From a checkpoint of a small transformer trained on Wikipedia: normalized queries and keys.
Each number is 200 + 40 x the weight over its row's rms, rounded and kept within 0 to 999. Layers, rows and columns count from 0. The size before them is the row's rms in percent of the matrix's.

# q: layer 14 attention query, 128x128, rms 0.167, rows 42-58,106-121, columns 0-63
# k: layer 14 attention key, 64x128, rms 0.158, rows 42-57, columns 0-63
q42,097,186,213,194,203,255,183,238,217,163,218,187,258,153,189,210,228,141,232,162,205,211,180,159,157,135,156,220,216,167,145,200,221,224,224,238,205,208,238,164,189,182,189,249,247,172,138,156,199,226,268,275,234,222,165,142,265,253,103,192,239,193,214,177,114
q106,199,195,197,226,217,262,190,132,167,212,252,211,247,165,187,201,162,187,220,119,215,188,251,229,102,201,144,207,220,219,106,222,197,185,220,240,157,217,157,224,204,179,136,244,278,144,118,276,240,260,231,192,196,151,142,191,219,206,142,175,203,234,299,178,220
k42,117,214,205,110,283,185,217,199,160,175,219,173,219,190,232,184,217,244,211,183,198,125,203,170,187,223,251,280,271,224,201,164,249,167,157,154,218,182,90,268,191,226,158,206,153,149,216,196,252,220,251,250,200,230,225,133,200,145,205,168,181,235,216,176,178
q43,087,222,190,146,199,198,229,202,223,219,158,218,198,216,260,90,211,175,176,255,196,305,142,225,215,209,221,195,201,152,278,158,124,213,222,243,248,177,181,150,180,174,140,172,196,195,284,186,204,185,267,194,267,265,208,207,208,233,225,115,242,216,233,278,189
q107,093,175,235,189,247,183,166,235,220,203,234,203,178,248,213,169,259,196,173,300,188,208,145,190,206,138,213,190,279,189,217,211,212,190,221,232,243,262,289,211,181,228,162,192,257,157,199,206,243,130,244,207,249,223,205,134,235,230,186,119,235,233,228,221,141
k43,106,200,216,201,224,204,183,186,266,235,230,210,254,222,181,299,215,193,245,179,153,232,126,225,252,145,208,204,223,140,246,188,188,268,257,200,259,234,181,188,182,120,209,191,177,307,212,197,240,124,154,158,228,141,221,229,140,255,205,163,237,198,264,175,196
q44,078,176,174,224,206,173,143,157,188,266,156,262,181,239,223,270,184,260,150,190,251,112,120,248,218,191,215,182,281,283,186,163,181,237,252,249,147,226,191,158,178,202,188,211,249,214,252,250,215,172,193,128,238,229,184,277,213,212,261,190,140,142,174,211,203
q108,097,123,183,242,183,195,213,233,157,227,125,180,201,211,216,239,279,206,225,182,256,197,131,192,228,207,281,187,224,244,192,162,203,224,213,198,186,251,179,189,139,247,157,211,195,164,227,227,220,248,200,202,143,161,168,236,216,205,185,134,186,148,219,234,189
k44,086,200,192,172,192,240,138,201,291,194,194,177,176,236,239,228,117,170,187,216,204,251,196,258,212,222,208,233,194,206,225,196,200,210,212,186,146,234,211,131,200,171,274,138,200,254,278,125,188,193,204,239,282,231,197,211,156,248,254,228,162,160,181,244,171
q45,082,186,230,196,237,180,183,176,270,295,133,135,231,196,206,246,252,280,265,147,208,152,153,169,287,188,230,211,165,230,242,126,158,142,182,262,182,227,216,195,177,228,231,261,253,246,243,184,267,164,186,257,278,264,169,159,159,248,205,226,175,196,229,246,190
q109,099,205,229,213,194,146,206,231,213,195,168,199,198,173,117,230,190,222,187,167,208,207,108,211,202,146,227,246,138,215,256,169,144,170,106,196,195,118,188,124,203,146,234,238,255,190,247,149,163,252,189,153,187,332,217,191,179,206,216,181,223,204,193,277,178
k45,105,202,166,183,238,229,134,236,233,253,250,245,197,192,185,202,206,196,208,254,176,216,175,219,213,225,130,287,230,178,259,230,182,261,270,229,262,281,269,158,266,176,274,166,214,252,226,226,214,210,178,213,280,239,159,208,165,245,233,217,187,177,126,155,169
q46,109,171,211,194,191,258,173,259,232,178,186,190,160,212,223,206,139,176,188,190,200,203,243,156,93,202,197,175,135,179,240,220,162,216,182,193,218,183,183,205,163,172,188,187,241,188,218,152,129,240,163,174,162,203,246,157,205,137,250,254,220,218,187,246,195
q110,142,150,155,208,231,256,195,150,189,153,245,169,264,166,189,205,231,176,238,166,204,178,209,207,100,163,207,124,190,218,152,179,244,240,230,253,186,213,75,286,207,202,130,182,249,193,109,209,225,195,212,222,236,222,168,225,162,211,178,180,172,231,286,144,157
k46,104,152,208,291,214,213,211,188,196,202,271,172,158,207,202,169,271,170,227,216,218,160,212,195,179,235,264,107,196,190,150,225,127,219,168,239,246,250,268,221,222,259,210,224,272,127,173,225,177,247,297,204,168,145,187,175,196,152,204,175,162,170,250,170,241
q47,114,228,114,166,170,132,233,176,185,206,208,155,147,200,153,188,215,182,136,167,200,250,235,178,207,264,221,232,179,212,148,188,176,147,148,243,206,247,184,261,228,238,205,216,174,197,184,206,189,193,151,192,210,84,120,222,174,228,191,254,165,248,164,255,190
q111,098,188,195,276,122,181,250,235,191,224,162,235,199,194,140,233,204,219,196,224,257,228,200,150,236,221,259,239,176,205,172,186,196,194,101,201,169,232,307,245,212,240,211,210,154,199,220,224,203,200,141,139,206,154,190,203,219,211,234,257,170,187,146,265,259
k47,122,264,250,111,178,215,250,206,167,175,136,182,179,193,195,214,147,220,169,159,161,247,160,260,203,195,141,241,208,203,121,210,247,136,209,188,117,214,133,228,201,211,200,232,215,197,223,164,120,250,140,189,210,186,166,241,252,243,209,240,204,159,182,176,145
q48,108,129,138,190,193,222,182,228,132,221,129,194,257,184,187,181,204,118,167,119,220,213,274,168,213,262,237,169,137,257,128,258,247,164,270,188,182,273,171,259,183,218,166,227,231,193,222,202,162,208,199,158,150,213,150,228,125,232,238,224,209,216,184,225,194
q112,116,219,149,242,227,222,188,255,166,210,161,144,273,197,177,218,257,101,235,156,256,212,257,232,198,223,205,137,152,263,130,219,186,190,329,158,194,206,176,294,174,250,162,158,207,192,175,230,207,206,195,177,182,198,178,215,172,229,200,241,195,198,179,178,196
k48,096,177,184,273,145,199,120,193,111,236,170,212,165,221,185,215,225,239,174,162,217,154,226,198,190,188,230,207,162,239,137,214,171,181,182,162,100,187,203,237,187,167,230,294,192,163,211,226,156,210,225,166,196,163,166,200,122,180,198,181,126,185,202,253,275
q49,097,232,231,175,157,242,147,213,211,269,160,237,161,143,174,202,191,235,113,251,182,128,241,232,179,232,194,223,222,230,207,205,184,252,198,142,166,194,260,235,183,135,226,247,164,206,282,196,162,155,145,156,295,277,178,203,201,148,321,208,149,179,192,234,242
q113,104,179,200,201,158,203,179,128,162,191,213,156,143,210,189,151,172,248,156,233,208,185,200,187,262,230,238,255,171,184,219,151,201,252,262,217,177,156,179,212,142,252,236,229,172,208,264,149,143,242,152,183,137,296,232,301,210,132,258,199,157,203,121,242,187
k49,116,231,138,246,255,269,221,170,282,218,133,234,147,185,185,159,199,227,195,186,119,260,196,221,214,173,216,196,164,198,240,233,196,169,216,183,191,211,266,151,161,188,272,218,269,232,311,177,173,239,256,143,196,233,213,223,190,153,294,177,151,136,142,206,185
q50,123,214,184,125,198,152,239,238,186,159,195,220,184,241,172,112,224,236,243,295,204,202,98,199,264,159,181,155,248,190,248,202,152,230,225,199,214,241,259,173,235,239,188,177,100,238,228,189,245,138,248,260,242,183,244,187,212,161,177,133,208,205,225,263,194
q114,217,217,195,130,209,159,223,202,249,189,210,253,116,248,203,164,190,255,179,269,169,219,128,166,239,173,214,202,214,158,296,204,174,184,189,204,247,141,249,88,199,163,251,196,135,242,279,133,171,154,190,219,219,237,260,204,206,158,208,160,194,183,157,205,212
k50,087,140,253,226,207,164,262,148,218,189,106,238,287,236,200,171,253,195,263,210,190,199,225,190,124,162,224,178,198,243,266,252,184,293,174,200,228,206,200,130,140,182,175,204,213,206,168,183,179,167,167,231,177,235,277,157,215,254,214,215,273,181,212,216,166
q51,090,171,153,241,232,202,188,188,172,258,168,182,145,173,252,245,229,214,211,233,174,161,158,209,259,240,260,185,178,228,173,154,123,207,149,172,199,234,258,233,197,216,264,190,223,146,205,234,255,258,219,159,210,191,179,299,84,253,262,127,145,198,143,171,242
q115,115,212,184,252,165,191,184,259,192,323,196,254,152,197,212,260,244,189,210,238,242,274,182,203,310,187,165,194,205,151,144,155,148,211,234,106,188,249,195,225,171,224,212,195,199,176,178,195,231,215,273,146,237,252,206,211,198,256,190,189,218,155,151,194,254
k51,106,101,156,165,217,244,178,139,207,239,161,218,211,204,222,216,193,118,205,197,176,221,217,204,201,233,183,242,149,167,240,175,195,165,199,229,148,223,175,174,230,191,178,201,138,177,285,213,212,124,237,139,273,234,216,206,130,217,157,219,239,206,147,192,216
q52,107,200,276,211,208,162,237,271,182,230,198,210,201,174,226,192,183,268,257,240,191,201,107,215,211,141,166,246,165,206,202,229,214,222,153,162,238,173,191,97,198,164,231,160,185,191,185,134,191,143,179,258,193,212,206,100,237,189,177,246,223,201,281,274,172
q116,125,214,234,217,192,222,212,212,171,179,264,231,243,204,222,128,149,272,255,143,230,262,178,227,134,177,208,164,203,226,142,241,207,264,201,205,196,224,223,175,278,225,168,184,220,115,157,220,223,224,238,217,144,167,139,178,199,205,151,204,189,240,313,262,183
k52,099,199,268,179,253,179,215,226,197,158,182,169,200,249,261,183,179,195,261,181,190,207,181,237,176,176,132,251,256,204,218,280,254,209,169,203,241,175,123,229,175,226,201,167,231,152,156,199,143,226,200,216,140,199,236,149,213,238,220,173,248,239,238,188,149
q53,107,187,191,173,265,165,217,227,226,262,154,184,188,232,189,215,245,153,143,215,164,187,212,187,252,163,183,169,244,185,294,186,256,178,192,236,193,202,142,216,151,188,228,202,215,286,287,192,205,144,183,188,251,224,272,209,242,214,164,192,169,160,154,218,173
q117,112,212,208,170,225,194,138,239,193,202,178,200,196,227,243,224,238,200,202,265,201,156,200,138,236,173,217,177,175,229,273,176,218,118,227,161,204,140,255,177,129,267,203,222,211,205,274,154,231,183,161,231,206,226,245,185,289,235,231,206,240,188,119,182,154
k53,108,190,278,189,210,138,153,228,214,172,99,226,241,143,247,179,209,170,201,272,218,234,111,210,276,185,226,257,278,207,250,142,195,192,232,234,238,144,246,138,256,181,256,240,199,213,278,179,250,141,168,155,229,190,222,195,199,201,189,190,226,204,207,194,188
q54,088,255,247,160,124,179,281,142,160,243,206,277,148,194,170,301,177,214,171,269,195,182,170,180,259,210,195,227,221,200,219,142,227,215,171,222,179,165,206,223,269,177,230,179,145,206,246,281,185,116,150,140,225,221,239,277,210,254,284,200,133,192,170,207,257
q118,098,211,254,186,132,165,168,216,185,207,176,143,213,173,146,284,199,173,149,277,249,173,145,174,316,265,248,248,176,211,183,142,227,204,145,204,212,167,232,162,198,269,210,246,168,169,233,201,187,190,185,216,170,196,191,209,185,223,205,164,217,200,164,292,160
k54,093,231,235,233,190,230,169,194,240,213,230,237,182,171,251,156,135,292,188,164,183,197,178,225,238,213,166,189,185,202,237,122,184,219,211,196,165,260,247,163,181,149,257,113,187,339,219,146,206,225,194,219,259,207,214,176,210,216,167,216,147,124,173,214,171
q55,094,261,161,232,276,189,180,239,244,137,178,171,216,281,282,187,157,266,219,147,208,240,238,199,204,180,237,164,240,212,277,229,135,151,220,190,258,155,164,173,122,173,165,151,255,209,173,180,128,150,237,197,203,213,235,162,153,202,220,279,220,171,208,175,242
q119,148,133,221,288,197,235,239,268,169,152,143,195,251,195,188,174,235,212,238,166,237,237,252,214,179,209,205,150,201,215,139,255,216,231,147,206,201,259,174,305,210,235,138,160,251,178,91,259,202,199,219,178,172,157,146,151,196,219,185,219,213,239,277,177,210
k55,103,248,212,219,168,241,203,272,229,195,244,187,233,140,186,195,173,208,245,100,230,243,186,226,164,184,152,161,140,185,137,289,180,223,249,242,197,226,207,234,238,230,184,171,226,193,91,255,161,222,160,219,239,129,143,198,191,262,115,201,244,211,208,192,206
q56,087,179,179,190,267,123,130,225,181,177,146,179,253,207,181,216,165,252,181,217,194,130,166,227,257,235,195,232,211,258,212,221,256,240,202,135,203,236,284,172,156,136,205,184,250,232,242,195,232,179,166,179,171,244,230,215,174,222,194,171,187,161,148,205,218
q120,090,197,231,243,271,170,185,179,194,247,214,124,202,187,213,237,201,150,249,208,222,220,184,193,209,202,190,145,214,264,213,204,232,167,219,162,220,252,189,229,149,205,195,158,231,221,148,225,278,238,212,170,152,221,290,162,341,177,194,264,246,185,163,115,163
k56,120,233,162,184,250,192,128,240,208,197,141,203,228,210,165,216,199,194,144,241,193,209,165,219,205,220,211,207,175,156,241,144,198,138,242,257,242,125,176,160,243,188,249,249,204,213,252,160,185,132,136,144,266,201,198,270,202,193,199,178,244,207,124,228,178
q57,097,246,232,196,174,225,159,193,218,184,159,115,261,224,303,150,143,194,242,242,216,174,178,232,169,241,206,274,192,201,204,180,208,264,204,214,224,151,273,111,187,150,179,178,266,181,163,204,182,243,174,236,178,241,218,154,219,249,159,210,200,166,212,188,209
q121,100,206,254,173,184,144,195,188,214,217,231,203,134,226,210,179,201,214,192,243,171,213,175,174,262,192,166,188,200,207,253,256,225,170,181,244,213,139,196,109,166,239,211,209,184,216,222,201,177,210,252,202,158,229,278,137,251,168,189,160,245,200,183,192,216
k57,132,209,178,177,258,176,210,261,251,187,205,202,292,232,233,207,262,214,230,235,253,203,137,220,262,225,210,201,204,122,317,148,179,161,211,208,248,193,202,165,205,143,210,145,183,196,214,180,305,148,251,195,268,236,208,190,173,225,183,173,247,238,233,232,123
q58,110,214,165,228,241,242,211,190,133,211,187,198,247,227,138,220,180,198,254,192,264,131,179,169,208,139,198,122,223,243,164,157,217,196,206,171,219,249,126,262,143,237,185,164,221,239,145,264,288,239,272,241,195,222,139,218,164,218,185,217,167,268,243,188,188